config = dict(
    head_dim=128,
    attn_scale=0.0884,
    batch_tokens=65536,
    train_tokens=319000000,
)
Each number is 500 + 50 x the weight over its row's rms, rounded and kept within 0 to 999. Layers, rows and columns count from 0. Numbers have three digits each. The size before them is the row's rms in percent of the matrix's.

# up: layer 7 MLP up, 704x256, rms 0.205, rows 192-209, columns 0-255
# down: layer 7 MLP down (transposed), 704x256, rms 0.194, rows 192-209, columns 0-255
# gate: layer 7 MLP gate, 704x256, rms 0.193, rows 193-210, columns 0-255
up192 091:361446511513498550532438406550596522541459534501494538410525462430517487462591440448519406576502460543551491403487458609555445489515539493512458418422452525456548454489532462530503465552430515512457529414529552530416437517555520501558457486514532412462477513419513458500415477473485547516520544517436527496489404519513489455538428498484527459486525461406568541508416492540536436462554391489524528502542409637434442437551593557507489465559485524411506524512437557493552474586540490548502453605447482455514462539486552519511476519508540498500483400514489449564515512437502452511521461494479538443442586462492512574498498594556524558471556486557428568553589483488506467499494478432607625457529567481537549596447538540526497499602624509562562485535516470530468469454566518
down192 097:554520476534514551439515481491549532488414502597517454570468379399542474563515497527486521407499575488520503435591548506446481648526526500534514524574558443558446493593493461566414541546600517514389453554479472611460545437540458568518545581415555409458557532460424499619563450502572493545497452520532566586498497475503467560395449538548432547458493468501434424492480450478530538481409490472534537546452486498463469448432517489513434572502490557461519460474562604445496572541575509498549506475468463467505489454502431410546481396441474551478464448534458459472445557469487417542572573468451570429508522492532516500500541499561539403484586454520474484451484530522566447444561488537471476543517447491475427497500564568536485476506567519437528506598576458506488497408530509
gate193 104:557493544511535469504541490480602474521444529531484529396585520481515537507371567520503524498590535519470479508514503559432525452515427503433476522481538519511407404518512441519478455546525589413444528467425460581514409471473520508470484465515621404517450491449398500510417475452471504584478518512471482417523553533587500493566433567405522510490490562576493609453553491527432559560596481494441577525531482462541511515508534480400462474584495500494442596584487511485531534456440544497570599442556460488548458461545432471483520554426508496500526580571548522411552515525447444518548520461457532564495487512556637439597427452561521401470494458509513451351439425493445490449554463511624485484465495509516473472474516523587493557494586492488555451475503492450546507521520520
up193 099:565370540460477549543423423445561560574425444421484488502537577467489510389566569509499568460499461463558462538537445543552489542471476429436525521530489510525468480479427479507532511530491539531470462569453443473503504504473511574459560477514549508494509535452545546533518442543477522463484460530499482466477488584464460411517557609527512474579589512505480570359524543516455546431505445565545494499552538503405449485421436443463435593481527513504528557646475470496552540537485477483430510498527520494453506443528517628470594365431495467473557501507480529514547419529522503463431459492495505565520635525428548492413527436535467432587471499472495491407554460460557492464426447440615490429487497395468471532466452509522531608509535519468558528462533558481476496546583386
down193 099:545505561546448525461545486508487552531483336553434500507566503417551479451486499491548598541449489489467382490482518484566421522480516626418567518516529456491506470574439504506472516497555533472540476416470493497496464464448462552572470453413564508495432514510527540468462462475517483476495504428466534565554507511478491566514491538502506478466401457492497467565411552596579504535363482472494471479504403521587509529518543474499427530409417442534542505480433547544453436408611468498512464551542557454426401534517625523564448484489411503484461496503503424522528468472508466454500518566438575462508452408602540494490482429413540512430495453570587441481493527521507406514599568533605452549471517540518461558564528495505561552464540499574498393558448494540494430462586491
gate194 102:501503533539575520442518513446437484479409487462487373465518559501520401478466474490482483429523483432443504451445505472475547485534557437443593457518601504597496547491496434420470460479464487615476470597447422482441514402451459566529525489578560567457446515523425525589546421493523466535602518472436455538517514474484447505562466475500494456485486443492573518525510588520499440469491467478532393430547543470524565452472481440501531479497534474481501437479475503522414474462572496580463370510539464426461552527409465472535511493486494487532464530521484573418468423470544512592513511437535364486485517559458514479438541519386384541451486548444534421483468428462450555566633555420473468572491521499566424485480394489467465524529478470490432524557445468596589511544534483
up194 100:481535509462544470471445435496481408468536499496520482579562482522462538443523423439402592453482480490533454493454492482460443524472604587523556495434411495458571466435461512484539537508470436538582556596478521512567500470495469517447457520496552592532444448468497522379572519419492503352582558481547474546531435574497472434461501478519560559468444484525415603467535573516470471481458437526538466478526518576491479484497481448477490496488543429441419538508539508488481518469459539556515500489624539541509555448492547533456493495513417502474563504377588581438517474522549484563475507561399433534570464432574559482542523570480424561525597621500505655486546466527545417532527433473441578550563511483504479522483466494451481572527484634424447531536524539512482524502569498
down194 100:513544516476622563589559471513511575438407535521552461508405457527496485484513523511588553475483401577449482504534510542463515489398551487499462523531598408534580425591478467532456533510420560485534542464523557503452488454451507567465388483547489502387577466488556545505465502556524429525463505525596506550579584384438541462497502470498507517522547482558493500598504460459550461505479537559588599482538622497629585488480603483482548503525524460491447535513499480536415469517516513486540445489508468568538437439573576507568455511558551547531533536446546435510562419530488503470498517483508493463512597402514481525440473474379475545528505420497443520512538470592452456513429498556571542498593557434548458498522594527454497431546502521568483382502506512534495440533464507
gate195 095:480530425525408498564478464557475408470494581492512414516507446523392536534438589475496518534525512471535490570540528452443433448525469491521522517592518557508549466567584498481461572618461488541531500533560591496396567443545463415578489566488496534483546519484542590495476497526478510532479569498505488512438479456468396423523466575506453446514480533426584421505521565479467456607492547513491566490479406441463491550528574547561491419535536427524500529493443502485496556496432608449570583430498492571450480449538431556601511484450540550464520564461481460476482516421483429605541431569513505480534531528577472470539442552524501367475581496499607526463470471489386547413492399447489542391536543472556549465550558452523490436509487467563517516527472544515566527526517569
up195 096:571480574450505484366529468497443511541561521571581464522511504459503465559423417543639470621540474588450466428449573617520510526525580462528516447566430479492533427532459512488517558401566555505528511537600528462500496485382512552456524416524484481555486459531553440519490573492492514462380497538445484535502474548483500489506536567471537449552539506561478432517452400546553578517453564487434511578577596426513571546429556481561525470577416520489524575466493439474476486573512419507476529511492374372514552556486577534447508489481475490461507511387561561458477516539513514553544471450395515510519500481524503499536477420523446521503498447433433448449479528396507497535447539469470462535454526545523493501467495565438451464495430528434558478564386479541488494500465531
down195 098:565528556506428454429466508477482527408570522423556551558551466539404466523473543451568466520495436493451458506388500536518497484480546524646546531537471524468489560505578448567487513582565427541511488527467506515520568423472500510549560493434540465408481450540454514574434482507539582527492549466602454540528553521499506464436465550489522478552548476503597422454355527533519523496421469498540490561511644471572471486426492526549490468534480464568537567518442419509524492570391539559536486462547522533489456538436444467422426537500462501491562405393492488515498587407496551507474518550458538518508524498436631574565523494519531523592555482488484517374544419480527538450503425492500502523508487439511489564476444548481465471475376463490435471556480477516608421498525423
gate196 103:543438527490455607479521533568463522486510423492479501423513579567492505458586511487477565485513400519465435444545491543558529513531473496561530418452519469509563540487607483489524536489465438526605470410445492457460511508523528516527518525488484525556410511496500542549470508440565518356513534442474517465596560463506407536532514588443508512515523508503492456557453540328508508537574419436462512576529481493551516498563516526530432572480472431493592551528505589423516511527472619582535492527599620471512531560488493507455610388553476496476454398492562524541523495460473432427596468507480503540513384476533467518537537519462497526533454442479469462501532475441442437504527426424522438428411493546542475558500469455483490544563441589491469550559375585524503557466474538
up196 100:574476454536461466514437384566517521506507452535505553470489529548485509399422503461522508492544456463447535475542523441511516469524595521476485505508506461518491467446608574514469486496502476539512521469545392574549451565549426453555521452609386524596457518562489564451498507467339487542504541568419493452475552505437455433508543469491485530454540476476372501481478475516475559556426457482426533527453376408580509406542487500520518493527516493432543593494458444469465492487487533592455408450614481468528605432558550477492489485452529524477464518439451479477461419467556485570412500459529533524520460497561572592484564510394535458522546430599507430445538528507504399541442436423476445484511516403512474577363504521426496451498518460491502527509438508509490533475528551
down196 098:548572513447440426378497392447511503567569476506487526587504543544486570488455427544515474487571533400505428478459457499514456561541442493495404474448463490444525496439520508414431457536519473621487568491475500482454528581522499505530461520581535544512558553555427568488499692504471471468494504474536476516638569399491454461479527520521565576472505503577454574465498506432483570528575517535494528521587508493536517517491515432520501516500581493499562399447502538526565369479548512485477432477533572526406511497440441464570574534490464426502440567426426466487403502483490523484512545627492458552481440509571457489467505493575450526447511501463453534388463498444512520506410540535495446491549466478520458511517474455476551457488490409451503497595433567561452399472513537
gate197 100:461513557496489600515475430615548511569476429522530539418548534471516583520467534437470446539508509446493578518457496522610493523425540410439473478493602550459469557542629465500413595543538509548470462494510502520531483521498484522459544460604510488467469482507423569378541432448529552520476470433574523494539537515459479490421537566469536593478405475546566555550493441457483504540537462538463542536501504515464486594464469594549425444540359527543508625485466471458529517478417417548539465470535542514458374484576460381509525569495449519457484492450495474492528564458478563482504500448553506502513521471614544504547542585460464470499529507427452500497440483458577543551579588532487436482467520567526567461445453450510438535501464608518542412527504420503457424484525452
up197 099:465493503516390406507498528535494501571550503524541543530615428530489478563560522444428414522421556422496482527474489510505494551422474454489438467510485472483473463500570500389408591468513538515518486494501483407480581497565479458443481448513538618461629567576592499524549509450445457518424419490587500555474394493524464549529525508411473490492467504469550565525466505548535518441429474487508485454518473432458531503520570566475443461470476515476574463458464568447456504480469485448499501431551434494485396541485414424507508541457453485549621386537519412431528487525526441513370672507546507478471521506450537563463489429528587517586486434482502417452545535453597541536530465486447494488524550589440435492486497517509424508462528506586450514540520516536469465552409500
down197 099:542411468432574510418562468500558452519442519539478481470490498505487459470518428455486417577493521481510554480473336485571439364445448478477462530528549436503491518463586525520427455536451475498512569531465443491526451514545509522564498547573508444455497510520533512497577504446541525494462445431542518495463515465463454560449482613488580413480516459574600447406577462482556476486482564473585427475477543563518511488544467589503538588549514416461542518527505367524552450430401480478577461396472487551491504446544475519454479503456526546494515532445526463544544518570446535482443535484441539497538573517482465492482573517579508390547529530485539464633570487558505502488421537443413510598587481412513522453564487511375531499534442499523504509414468494553443585465587548
gate198 094:455585520483587466570481510605596373450586507496464527426516505637519550442489446487489555476491503483486496519482476494430497529503499477553458526495490425533490466518538373435438478525483498492580520502568491477511510429484454454519482476525564512528546545485391469503447536508437505467465410501413451451573545388497523500424447514543511445499462557425441605471543453512498498525406558526538443494489572492438448553392587490476491587523527541494475486556471444565521536532520537623472538532489604544470669488428478575562493565531469453459497547597522428539424528468490569479576531546513499527530470501512629554504468529480562451528533401550531405479488502520515434474515518499470531536536508482530412477476458522440503519574571389459515464497507445399479580546466532
up198 100:525492445486460531521511521488552538490553502490530498556524533505512507498479413489503566512508442498580479441465391444546440509473500486443409537509580436484473540471535505542489516425482548469566451524514464469491474442482556472452565611534471530480542505442508574452398535416448531625531560495471554435489511513481592514524450377527528406507466457545522482494565454602424517487544524567530538539447394439552531413478515541504553596477527539443499374491414465552537578577424431567536469506534532443504467405506484495585487582478589599489493544493538504469458536481568541506379444528454565472503495451489504457482496520520413499555496345453534490437440499525469595560485502486525494560551429555468394494498391580431502471560506499542581492479555488538598443491459431
down198 099:532537536457532472454506408485532491523585473523481448502510443406479468530559428536566508525522574586515545533502488479415490574477578499502506504480487547465510487482508471571610643542481429543498473530565449390536549503455479433508523486478499482487431665525528441568505474555444492598452563523538525382650568407547437505570556546478544490507518472502522543579499450497465586428453513523521485448598528547477495585572478539522425445516505488514456557554392505493528478477454572494520458471349539589444548435407522539529422427453485491536494573498455439467537469527448502505537523466560490455525573598440451500540454418522492472488532510536581536547451457532495406487506549509563527459601473519484523525541474540469427525494447480558477532573542486389499534514459471
gate199 100:513349528562567483540437442512565528409501463457520453544438542548488595493546464452521616430505522592534570430511496450536488552488582547420502537547382542509414567573511625451478554475521509518509512626572589502565439521476542471552493507493476455518477611428593541541485462508499500511516493576554562483530484463468445499517598475465491559520504539479523432550519461486448549435403454496517424527403476487517519574460479490604487543481480517518495566432393541501486467517448412463544525525548497517542479486496529517476566487486456589442450555515489525496475474532563459402551556481438582534505548414489570590407480555437373514432596474447462586529455519522498580527480487453491519536490467528502505565483487562489491463474435484557536609555502530523487437489486446
up199 097:520436457564549563515469442528458524477538460405459520492402500497499544499506512526460483443468614476496571492514468425447521518502583454490544486520397499480545525542548572597590518520539420460524520589526566478578441478502538546542569566498565486422468526525553542476591454495423535532605492538534486544526550418514520463536446470516490508479535465485553438510485432505500541504499492537555503485454454603524595525503466487469503594548426574445444510452482463495561526546481391563515434571508473560477536587533488590566538484593482492496497472505467460454496541539520507413575499521519573366460554435601633515381564506461460534375620466412519556497562412497556578516512440466499483524423548494515526528439480520454444511477478427588544536535459548520411487443467504
down199 096:444610488491457555533476543517440437455454483573530581469503425565533530467485461457474453543519533481532484434504475469494559459550463545477471369473515494556573507475572471559502482542392571509347498399436431484492555487535418503396434414510478532492505413490447402425548535571485534451476394430483410510498508510506517468495408529451515466449445482436547501483525478475449404552625534422513589453555523384500464593533555454511521515464555439474490516551554476499427466470502498469466455508487497433483534514484448450456641447474496402522484478523469495536429593489424380538559478585502546539497479467564505550502514522620529430570529513471565458498521528549472498453475529512503393527416473534527478440471494533454527544544480478506483468507425515462478500379497454
gate200 098:563489565619482526501483576508522518492515498570525509490576640541576570490540517538462535427434604552423573474459560496401530527477476485419538583521491554603393589498472540550455503399522499408475475509455596554521548439525501555520503600535604460499493543505522507580472478497532487488552520566450505456559488454397532511483451551567593519500463485559510459446542489507475398483536501619520542571538551530490523491524477557526436518487478486452530520479545561466519503463465524486397509602515499348505528453511457552528402434483488473478503569474577446514478466465432488526490471496546476567568541493447639470480568493447553515497446535408423545545530588531465530451431511494468457519544477548545583437585480419532531413521465463500497521512563454525540545488458569
up200 098:582517513493509545576538485481483506516471492500478560525353624576514569494451474415541514562465464626410480496515486508526467442441499574501473465521461518478410488528530416564498456467526479511460428572491523480494443504415536499530446425524507514477474574539598578567519447547528627459406525545429502536535463509626530479507536489440535474541490475488429476529548448456444567532555508479579537567499471428541462553546568500541485561548538502546445469538449462469520503623639558459541516494528453490531478479537499449406515528643467554484367577485591489505624503494535506518500498581458486579486517467576473528572467483458491452560498458484581490506499498603508506574547541501472476538535500541446450493491511587476552565549454478510527570422535587567528498468500408
down200 097:549546498477479505495486522485556449518491495536460560491472445508381460578520451539516517448542488463556610510469473523529481489481552456597473534469458524468492541337428550493473449420557479521473541526498455593524463478541460503500451525519503558470483548498456348540443539490472458551511505504533524530470493646409424598430516438552524524527508470495524542576488505498508542509559499436413512455470529477466506449543459481505478341480297521500493473507395465530499568442496502581456531540550481407466517487551565536465461485493512423527512473447443508531499456466542576489525468480474567543492445530431633441485535445475518491511483621458480533508415507541558625576457419543454526489504462483417562478471448433540484526469540423423466472583451478388452535483471510
gate201 106:524396485503535560557518544483543471447544443514491497433525461501499518545486438531588459518461454448525463398411516430515451434547485550545475552513477508432460463572491561470496460491512372556447447496416460536520508468508494503519440479476537533494470474467573463475498481515493506525480471491476541499538450659553504513533556426444567431568528472425443460619483524530538529513377549510545522482522394574485524534440433581449511436505503535539465405579493408529504560508511493439493564507479519498547495522487528322579419525571380473531464555473510486424495522579437450569541459485555581473476442544591553483569421551472550464460517497524411596518459499481482527530610512495435514566546479482442479419461518521522454528499532561557451544503444568468391573512428582
up201 098:445557586508517469652459465532434466543488521445532570510499465424561547392439411478395412438509448461555496570517434573545512531587542489484573482477515532396485419502511486505487414504469476511441428410444509493583458501571475517503463453580504555384511448541429488460578478500507512519540425500505565525506502518473481477501507504509480566477509462530401447431436535591509543438461516481462534465505588460435481441491545495476415540614457521496440517455434488533523494519526526426459519565532439526533563452540562482563451531494410453525592453488546461401502404618591464554516621531530417536512473495592510472586467440499483481436510502495526515503579524585546498521494472560575458542583489500382508553448510424529452502491466501511499496577481545512591461518445522
down201 103:481473549529543519459474514478513441478554503479540558546442644527436525511523461443582445550499459530479476492540451490488529480492531466571479514534436449476443415494490532490540517537503453538547537536469369457576495498503478505594517519475445395520533574443581505470522500512506613537472327548468548528484524459519470443570499475488562468613487452482376491397535526492428547435465562481549538404515554467496550510558524521508480483454517459453452389497507441465478539587425529561547481530463495524440471546433486450468384574494498523415466553410453524543559553484476412569421473391586557468540510537394523560514539468526481448550537556496438575543394461438492551490491427400501573494441481516483462358474534439430523463496518457417532506563501497480499503522502481
gate202 108:488467546543445509449550526445497534609513449487526507511569518516404559492513508490489584433523457462571458506473544525403541514437517436536539447600500429482468472464493595504449539526569584454444488457517398577477581526487439528518518469441551585482549441500461417438552437509472545422476469547507413556575482423389413498554464475459532561512493566406572503454484506544483467510599555488476505505469558539509454513513472599528470464513515427462556532551530515529563507430511503465522523400508482532482515454552486560474515383552541514461516502462531527399510471523496516559456537489586488542400474577457618505464485560538628496440484554422457556516589522524527469540490500430580620445532499419425566496543543460586551448521484444412538489498501525590452539575573549
up202 099:502525479540422546434553462469546540457513441435472487479527550466458535474438534460429589565475565448468474528456536494380524500441410491509479525534482492588527551506499518470576558495609414457531452532529399599422559531523453520516680537435506489455450477471586501453399559538613463531501466440544490587515417505514460531507395553517488515414467528493522531455614445503537472526530402493588462543449474533487527558539472478491547513496599480506510475475519563479532464554526580528496493423464472554455494512498473464479495449496479492438459549441483491485497442477412490539486563381540563481525570529436588526515479607542590420498588592497460324514468471502487503503579524500613529430504515564480516565514530486541563510514541501425497523469551483559536538459483481
down202 101:401446525537472505457541587507550449520418497506460466495556512439517516590471409536528485438545540458562368474471538532509421444495554531576497483484507452525383540518509517485539556430474543421433509565516497484556519422546503516496538498554455510404479450589452548449392461432514500371435482474489493485398391486509493443530498499368464485494515573495439573420474509486501551471495531560570519478484467523479592520531522526475488565490475402443573532480449479482531457467442520469579482524475344518502479500428566416499443492475575518451526484474531517346551522566558433564543510433580554462432484576501479434505619455500615527475458529474471576538545547512552539478501498595444531583466499524494496520530513509419514411480469474514480458473513394479499514424493517
gate203 098:537492478443526486495526484422534521422483450511531488431496535514458451510450410408525602543527494481493536426429573512546469502541544399541538484472458464598511506572557470512454545443507448457374463495525508554627563407489492494524409513507540521385551473397573490592471517509445451508515588498440584518531489483512613505524567521516500524515434487434522527552548525512411449474487567454606430547496454580548430536485567451541545579452492559550473521514406505505549494445548460466537503431593481411519492545499472529563444480418450567479476555509541512506489484544511463521501456505469440476524494514462454435516474599447453562495566461488505567557542529444482580481453582489576566494498569522562508556534435378431453404547481447397521483450421393528451497480576476
up203 092:508496549461404494520485501430514475455516498543440493485580409444548427455524412526538473439495527530502536538502500484432603497530574542558474417490511519564470475523484522487491491465541466489338479399391503560486467491527585507399458525471474614462537553448489487482559488427564532396496575433546470492516467454477569560590539527450436425462450494397473411455452519468482426500540483507527460405496503509554419648448510585435479438542517569565538551483511554398491432511422451567484463458443467528518496432539522550441552525518478501482477523554459491526560448530464644445505490451522490511530537425533534563561545463516519664494507473474528489584500451502549497451416467544520532569478468548461443564478544510539476434490428496552488406497443541461488443491553448
down203 096:562569484522595522470504522511506499549483592526501499648580454460560556480603601532430488591534449515457399439590458499508471455400455418473466510505565531540513458440515488524461528526497562536596556554419514428384505521503490451407490450493570525490440435576483523415506469540542580271495492525593405496441424503439412442495506546489526572498460406538496473431450507477536529555464468530429495479548547436412534463450480490563501472422517498447484458439460491493502467470487570489456470469435483513484566521470483473484491521576530507475527479502466540553585546482482577437548591496595466476501493483470560489465523449532525525482442523489538467536517497515531524578504473498499462444442490417446464561476573604513619513490498497539523421403507522467506523531490554
gate204 101:459415526543498533399427490508501456433501535552485526484508534401508512452552461412534511372552514470462480438564538503418535551501509562451569548561467466501548509473425399487488467493487535468500504537460467476550471557475518474502552473563464521637535564521503450480484489541499497535498576550492458545550563567422500478479423401383527614479413545462472504559477468571481524417502479486527512526457562431484440494537492450424499486563583592502501511481628432509658551494535446569481506551383481528535521537502537467443493631386470453492456524473450512523555548468514462510493607493517497620513426445516378445576532521500547541528442532484441554482536426453519413467426502458437492452488528431497481526507537457460548443554498433593486498479478472460572514518511561
up204 097:568473485470453469507528448528499535384519448456470427452531555478532564507509416565496484544492460482609476369474378554493528531518449544459501580531395471474382557470600564535465580436465425553497558477522529480549446551448470456476536455459608419490559450504584462480499421465537542480520527566529536520478519501647448518427498575517432478490534486506557476533491486478480522498530458487546576526440571448497483582545451494488551487525488495509485474495532516518530578455540617430545476553467487519499544511566562480494501569516533551527457447497474472572482493465511499526513605532398507495604479628422492453498527520496539472485405516573543600600469542525365555537453544510461467456484492462561495492533551522550535563549528509536605589494558504518598435590451534
down204 099:446411453599486551500516455455463539517541519500441519522554419464541487578451484540524439449465519528467516568539506402525472379455570448547423502495509543482529458492491513433528557485565459524411416486494506476445437542632518485520534543462427415572474539582380484465497544532456448475511527533549450465530567439495476497460506498529372447558553468524397521447450487593488485481508506509552467504498570437591500467542437460455444546579446472527481449485490459610490447511464494534547498391519566560383498495451518522525477487502481509459539470599444552563535568494544495517455444564592509425410464443436457514556449417423359459528514499481416485483445503408535431515459475536417552589488550513516457538599456495527452499485424463471543503526528546530536560472604503
gate205 102:525406510600511560462577340509441552483454458472520559484453499576435525539546627454616506565494491401521432470469504470506514515495515531515499564535505502470461479452502576473548456512449545495383452446540569428547484502465489515478448439498529460430520521539494607529515563578540570578514513556409479483527454503548477504611422522533499432589515490455495427469571517545550559475516473548480456416581579506494474515521569437504608435614551458469563504626554563505480568475506399467462505499555561445538539421460478461558549483511509501527425448547509496495465509446373537457549523541524483479453581534496476470472512470554481480565426552504507504504467548503498557434399475534528469570480449473473511529526470451490526397496536509553408533584529430572620507490507510
up205 104:486477426499468418490552438504574486494488464408475483537444551500515469494437457508470427537524519493564500558492498552469460477456517547385406513604536509492551578494459482492559542562478541536450506537425537461499547400545456599461487452480498525544407376574487548501508561515477520538546539501563565498539525584517596523562583581516565517508483441463439515475568484576487488413458515534481507498422538552498595419585517444499596511564464419499429538471456544504475471591519528510461512576521552640463491590524543456567498517466485547524515532494507518435508463507447571480548402488541491488501497577412527464456482438459393578458583427437466539490497394536485473465463596526443505575440540523492430474519448505568560499444595558532518481496499480443555424656492513
down205 108:453528536470462503530528487448589469452518459477493525508493518541489427480589426595438458491514496473562518461535531581504500788518423498543503493497388449434392488426478469469508542595512536496562524498434470499449534527475465529521527472507530619512522451530564522506576503511440504461494510489534493532409484521529540392460556485483456451462529550484480556535516593512513464452474544388486522507469481489462514496451423378537462521493419397431516451559439537515591415624504542502464486492467489536511558497459545438489540468549518450559531487398453537469499404518474511550421512439551447574588563407508504509537512452505520432509508538541457541516561567594533532568507508567465444501456441546564555553516489576455454482508498499540458559489586478492499456445500560
gate206 099:498483495489482509542621384559500468485560531544564454446566598527594441485484486431542478536490538470429482534499446554442537496414557508458562502501472416401502537465505461496455464602463529492468497462522579494546506504519513429505538564456491486516513535501488509522551564567539488520579448486556618419513543458506516460596360491557566505479516513570455519525493461493404533553563494519499471450469520370477570444435478513486438470470555457518512511475472475594472506511530528558435450471441565572548565388523547491541431594525433517473463552525501447489466553497480525443539514613466508487512512534494439495436536534515584445571449444412545575559404444476489490460518448442509517448477478371496546475496460433496513393490626510553553491478522477495540371593609467
up206 098:592468527562545584473454504436505522535468485524531481454571476517473533543562483589531421419418566528365490419491548580609494532437525531456479507457478562556448491479420461511484523408464517513501441505400555536557550477574548567536480535552448560485526547547486570530456547495482504542446564505540483590507562533495443434498542449472522566490501478478474485480482486580495474586487536521453533514457566499501386393412546436506468516543544544478526570492461444408503441363447479414516522544580559525538447496527560478509554484455591499554430494518551491521485589494530533625403499465521473542445524454438520489557524470457561598421575536503524424546529565605533500475517514508606573526470521501444495568427380455539487491397492447472519477542491572425536512492524494
down206 102:580442352544506572442486529485581431550465493449463612523523525499476465498631518509560531435573509516560541501525497378446541500498543546403481534460459550495511468447537550359478581573460532558539538526541538467456458507484595564516425530445526448482482511496530464513461489567518492507531557567516430454384491472508498579431546467478519488435535471468496420506536573531575488442442575536470513609546499492435518500601512483483516480475542606453488489542517572515488543456523548468550546484492507592482485526514405529465497471455508645559494561525547421494498439582530450591500441511593523545511525454448404535541534463472443517470444541475542540549462517472499523490567535605497478523546462537531476589461548501516590567451544488458432596538503489588494396518497411
gate207 101:449464527450518491536592493496474532583541467522543492470574437573490635571488478455529614494496581554455531487501430482506476463546489476534481485577459441481459505502479528534507552445526566497586593570542621505493546532459472468462577471529546506620465514560457560567396494485461549474466546566531512510532465528466533566616499487524448544472541447579471493386550501533406521474568492595521464518442495463578443527570459476525456622455436442434488449428389490463515518536421462455472443493453549517550486522600485536465523484456396468416528488532512544463406655491546555513522579496546554430442451459513550596542465490521493420513490482445551514467513515489543458448449605479485492532561540514422423526474496460427560466544490535534467549496471509588494549414471501
up207 095:469480478516534494457473497506527510516474504535474540556454461572521506469433531582511428524486469505489434555466459562398511526506456537482442594524604504413551562563516497522589476501521543426521475446536455353593555557439464445490495533474511509500510421513566485522545584485527459471516490557521470558528555510479474442488461554425568511494483506492503429523440514447611574512504511458448424507507506540445554437490555509486563475510568514480550567557627453537492576511480519455475547516549514403462519538464530604509550561548494459542484539539524398539508494467442578401539493380489563642467537428590528447549521517475583462511570447538488571470456510529539453411444463490550390392464454553471529459448587587513547523560382512434545531473502529429431411418475530
down207 096:525517522460510442527478500522479549569456563482500546516595514599501543521437524442501438516464504464587447448420428538488576496544568441416473468494510572469469537521481578487475458467541464514427541490473467470522395464493435537432494457465423525482505503517608422485516577513477400592594547459499496558404600491445538475518434531525499544522499472524505528478394477468537488480488531399484572488420568475464533446423451573523489570659501467424493491438641461524470478549500558485426484532575513530509427534567470493575572492576590474554532461496483451472516464465518470488541480484481439472427530522532386542439559543391482510491459481492431565474558608407522560573462539470480551547473468536565452431469576478546566525546522468478556490622464446445428502508527451
gate208 099:547440504500554561458447527444576463538547572548488519578541487576551581486583496396424489462417508457528443490452502411483501571477435496532540381533413438479476500498462542507528502548485410567386588547552445580548512498562488550501458525525469524448473519498485517503403566569447527478529479435474553474556514451487479456535507522464526449578440545593441420530540491464507524570444416499483454488518568506472429478532538454571578455566481567548487576504559526600541587499520449534493486502556554496528423539442552480514560540562502523577515541485456547465613547514567508560516618500557386646499457552563493552559509529542440437444521562513496499433502474552492533516504471480402491485524468481562450551454457389499650485496535415502583532515496512533536476513477484
up208 099:486462544474467563545546490484498602494517500481550598485527560539496489410546549543493526436548539377550494492525574585411481571613502572452451554469415478485531597459600451488513512569510416525532471516506532537509482517533463535429568580459523473456497488523535510499416466444498452406567424565524586447486546564574430440503476433449414503460462476497511526521496583526567384428468527423528539448509506477485455479479556418560493527499508545494535603566507480590584499537507569528489444484452560572512487464395583431531441545498483497479534440533435499489517547413456556434401515458561450559593560443514455483498493494523472520424493408530496467572534540477608519421538435528470567510503433520480527445484555537456560397537587492490563537432492484433486575463463535
down208 101:439528459430425527493489584404605506582505482549480570526462534565463459448496548504540461579542476498556531551512509511402377347489539484556532498468533517447577498520415408500491460467522533551490545557416456463510521484516442514444495574498422554386548547526373510500467551550558447506541445586411604537505501523471504535513576443466544527466509469562540439503503512433547495480491448545443558542425550467411451519395502511508581464471470523477453561456491467495523575581442522545537379410510546487474468515453514584486500581448609530516451535535569490586586519439568498444409502457535506504569499430551469531599496427511443495503466539528466545611466491416481488538487484505458536445519454544464482494543433476504554475495457548437550579502446560546494529486436500
gate209 102:469461531495381493454544451486401575583497486496450518429497488428426431500520442468465496508500483480466490541628492477435503531498550423532454365482474510618419471524505445543450584591578537422550494531438483524459425510522514491571492462541598528531442570406475503575503488551417552516485546477427496474529596418394463527509534473533489540545506607472592508369528542523487424591529405538400484443501489541546469514518416556495481415512525525482482520522519510573572496493540562528508550522499478481453485482476436517479534626576520459472447467509536541475514539464505461488435523545527438568545559464453476617507589592536500578517488463395532519487544478480499483454461462450531505440481581504477421520575512609406533437525467456461514472476470531460424461523544492
up209 106:489458504491499394506537507592551454422522433539493492491561493509441411412399515574428443580486526418550389562587519520503508488455534399512515539427559444545503506481542473583483546570498435529495518427489516519558501556547537511499512488548480526514466548523445557485578501403546454456543538467548532555499490449496504487418492572558597556463519565542576528429532502475637469601530355524527429496527508551502467546448463448465544590468524504579530585554338510421425528493487539501489513452511532556627483423533493545502503558572503518530553490523532563465442465479469523486540481397517493455482522558543522516503466495471482576450452457475470574554592513493608441563526497504475518517474481575452475523578538501471427518456532450445382447435510533594523493547466513
down209 104:398481553449419529522437522451496496406493567404492513534507515573428418553443498463499580518583531530540552505403473450506410329454542505541447485580470502498521498487493486515582534515538492508447493586459495512606479485538458469475472489512440539552562516582447468519499460419480563536531510473499471541431566513509528603449556381487543489479572501450373491428519532397565519455445533484547412497513486471494481475554469480508496607523502465450549460527508494488601549391434469432430534458447468485570498565571545594394539527516543554530434571543428533489509501511458473564538445501483530495520499471604543509491380506427447490541507466422523466451514416476556520602473513538368536505517482485503501457499511531568451633507496474517533509530448524550518559431529510
gate210 103:461472611535561429533418522405474461480480534468550514458580533527527426571552504447509452467515492524447534447425454424474476503466478487482653549467478546432531447508553386542441475569532469524520573499476491350492478521501574383461569481450425503518451469424468517518464478462480432517493497463520478552478561520482438436476470499543468522528447563474428532554436538453432504533527570552492455510474475480455523569489436556512550564528553527591471492512543535534484372400591496500496491427431452492431466542502606617460531561530531501446455540473460542592565481541556459490486559481464462446536461599522413423512510524522503532553450565502558519525510470413509445639560487532554511460529535419477528444575520467464515370468560499462497502501540479528518404474542594